Part of a small language model's weights.
Size: width 128, 3.41M parameters.
Architecture: LayerNorm before each block, no biases in attention or MLP, untied embeddings.
Training: a variant of Adam for these matrices, 122M tokens, 3730 steps.
Each number is 200 + 30 x the weight over its row's rms, rounded and kept within 0 to 999. Layers, rows and columns count from 0. The size before them is the row's rms in percent of the matrix's.

# down: layer 8 MLP down (transposed), 512x128, rms 0.068, rows 149-154, columns 0-127
# up: layer 8 MLP up, 512x128, rms 0.084, rows 150-154, columns 0-127
down149,096,238,155,232,162,169,237,234,174,195,196,213,176,214,149,215,168,218,182,179,133,198,223,193,242,227,200,149,164,170,185,183,168,126,229,213,212,215,195,189,187,236,189,190,207,175,188,254,224,232,205,246,248,206,192,237,213,175,214,207,211,193,179,257,212,168,210,167,194,208,224,188,228,241,186,215,156,177,196,158,208,260,205,165,214,195,235,142,237,194,195,185,173,177,257,213,208,203,208,249,174,224,209,228,215,139,194,239,189,257,226,121,141,183,248,184,231,182,176,230,155,191,175,227,199,197,212,173,183
up150,098,220,258,211,180,168,204,231,229,200,234,224,220,219,187,227,239,206,212,215,265,198,156,212,167,238,235,188,179,228,208,220,229,197,216,166,178,239,204,203,217,185,226,189,196,161,153,154,250,145,173,159,232,237,191,194,247,229,201,204,192,237,137,178,181,187,175,216,200,244,285,203,234,230,203,174,269,192,213,161,199,220,190,194,200,201,161,178,202,186,172,227,190,182,209,182,178,217,217,183,201,188,176,125,221,176,229,244,179,165,179,244,220,139,198,194,143,182,219,205,129,252,180,224,198,208,163,219,231
down150,087,186,187,190,179,133,183,191,237,189,189,220,225,183,199,191,140,203,211,181,198,220,221,193,167,185,179,168,250,226,221,207,159,163,188,203,219,207,212,136,241,180,207,184,178,216,227,203,192,206,212,241,180,163,199,181,174,214,194,240,177,180,209,202,245,229,237,230,241,174,159,193,162,113,250,151,217,239,174,250,219,151,210,197,181,175,168,178,247,173,191,182,208,153,177,207,247,240,205,180,201,170,235,258,157,257,159,236,233,189,207,213,255,197,178,143,261,244,234,220,228,175,216,213,219,203,196,224,186
up151,093,206,185,209,219,213,195,179,179,186,212,190,232,218,222,186,176,175,194,179,191,219,201,214,192,214,226,199,231,196,225,253,139,176,190,163,220,227,221,178,169,155,186,245,213,159,159,198,238,192,203,211,175,166,218,121,180,179,195,200,226,279,186,208,246,215,191,213,191,164,166,217,164,200,259,195,190,234,209,206,272,159,181,155,166,232,178,191,188,217,307,184,177,174,161,196,218,208,197,177,196,214,188,220,190,205,174,219,191,217,270,93,181,182,208,187,225,204,238,212,170,204,228,231,241,172,166,202,161
down151,083,218,234,205,179,248,165,222,174,208,188,161,284,202,194,182,217,239,195,232,240,247,202,230,191,148,250,184,158,210,189,180,183,185,214,212,204,251,199,178,231,240,251,205,170,161,220,213,164,234,161,209,183,228,133,198,168,263,216,249,152,179,174,193,185,194,135,164,204,189,210,225,247,170,201,200,188,161,183,234,156,186,168,202,199,208,221,137,199,185,167,173,219,206,239,193,194,199,184,236,179,227,185,208,204,238,220,172,251,163,171,260,221,222,205,205,160,213,198,221,207,175,220,144,154,226,173,235,185
up152,098,203,168,203,177,196,191,227,163,222,182,197,146,167,142,212,210,194,208,184,145,238,223,169,204,157,188,233,181,234,204,174,181,227,219,197,189,238,230,232,198,188,239,240,217,190,187,189,202,195,220,193,174,168,173,181,169,204,191,172,177,155,178,220,152,210,195,163,157,245,173,205,213,203,249,191,211,252,220,209,266,269,258,229,179,223,208,202,219,163,265,219,184,153,230,154,214,162,229,153,259,207,199,226,203,185,224,234,214,192,164,157,214,214,243,220,215,163,203,274,195,246,204,201,179,225,170,236,136
down152,101,203,214,190,221,201,245,156,235,192,253,176,212,217,197,170,165,192,158,169,204,209,208,188,198,289,241,177,222,137,191,202,197,178,199,223,204,150,159,239,210,243,190,146,189,242,226,163,207,198,201,181,221,227,161,251,227,184,182,250,259,207,259,168,226,174,204,174,233,168,241,217,255,249,165,211,214,174,195,155,180,200,203,212,150,175,164,226,206,223,179,218,220,223,188,178,174,236,197,245,173,204,219,171,185,189,173,132,202,246,207,239,204,221,204,116,193,218,214,190,178,171,167,190,225,205,175,178,211
up153,104,267,242,212,180,169,179,213,225,201,191,189,203,179,195,127,151,175,221,189,164,234,222,162,177,193,240,227,211,234,153,288,200,243,157,187,228,190,220,170,216,276,188,186,205,198,203,182,214,181,215,231,168,178,217,170,174,189,210,212,172,195,194,192,192,217,193,200,171,194,192,183,172,223,194,224,182,177,231,194,208,121,148,235,129,190,138,202,183,201,229,203,198,222,181,175,151,216,214,241,227,187,138,236,187,177,241,222,229,237,203,240,213,211,174,155,243,177,210,207,210,221,191,224,234,254,252,186,225
down153,103,187,201,197,228,224,208,180,202,220,213,184,225,217,251,216,186,203,201,207,244,231,221,199,222,298,144,210,195,167,216,228,176,207,183,223,191,218,180,176,226,102,200,261,184,155,208,165,199,214,205,191,204,198,232,226,205,198,234,181,264,255,178,183,222,135,203,208,168,202,217,194,174,201,195,196,246,161,203,217,169,193,148,180,262,281,213,186,205,254,186,184,204,162,191,195,185,178,209,142,219,188,232,195,258,207,218,203,159,203,180,191,207,226,195,255,154,182,181,172,192,201,233,175,155,162,148,205,189
up154,098,194,192,190,198,165,226,213,237,216,204,143,147,186,197,204,207,191,215,280,209,196,173,175,208,176,196,251,165,212,187,246,186,171,168,189,188,201,248,184,190,243,195,185,181,172,167,169,236,202,213,164,211,199,198,181,216,252,164,240,276,249,130,230,179,148,186,225,198,188,194,169,256,211,179,157,165,193,186,189,192,211,137,209,187,237,165,208,210,189,199,228,267,207,217,210,210,208,143,201,197,225,185,167,206,160,221,220,203,189,200,214,176,207,173,177,162,192,245,211,191,197,188,295,157,205,196,280,188
down154,095,218,191,230,227,210,180,171,215,217,226,195,221,198,197,223,228,212,184,182,200,181,151,177,171,213,199,172,212,138,241,166,269,209,203,201,233,196,185,193,131,169,173,244,197,216,177,223,166,230,221,246,193,160,217,196,210,150,255,227,169,185,246,166,162,229,233,156,177,175,204,221,147,182,218,192,224,234,199,204,200,233,230,167,189,195,262,186,145,202,274,176,201,184,181,167,206,178,244,216,202,200,179,194,237,225,198,220,192,166,165,194,219,236,234,256,213,184,215,147,226,238,226,169,265,190,147,153,155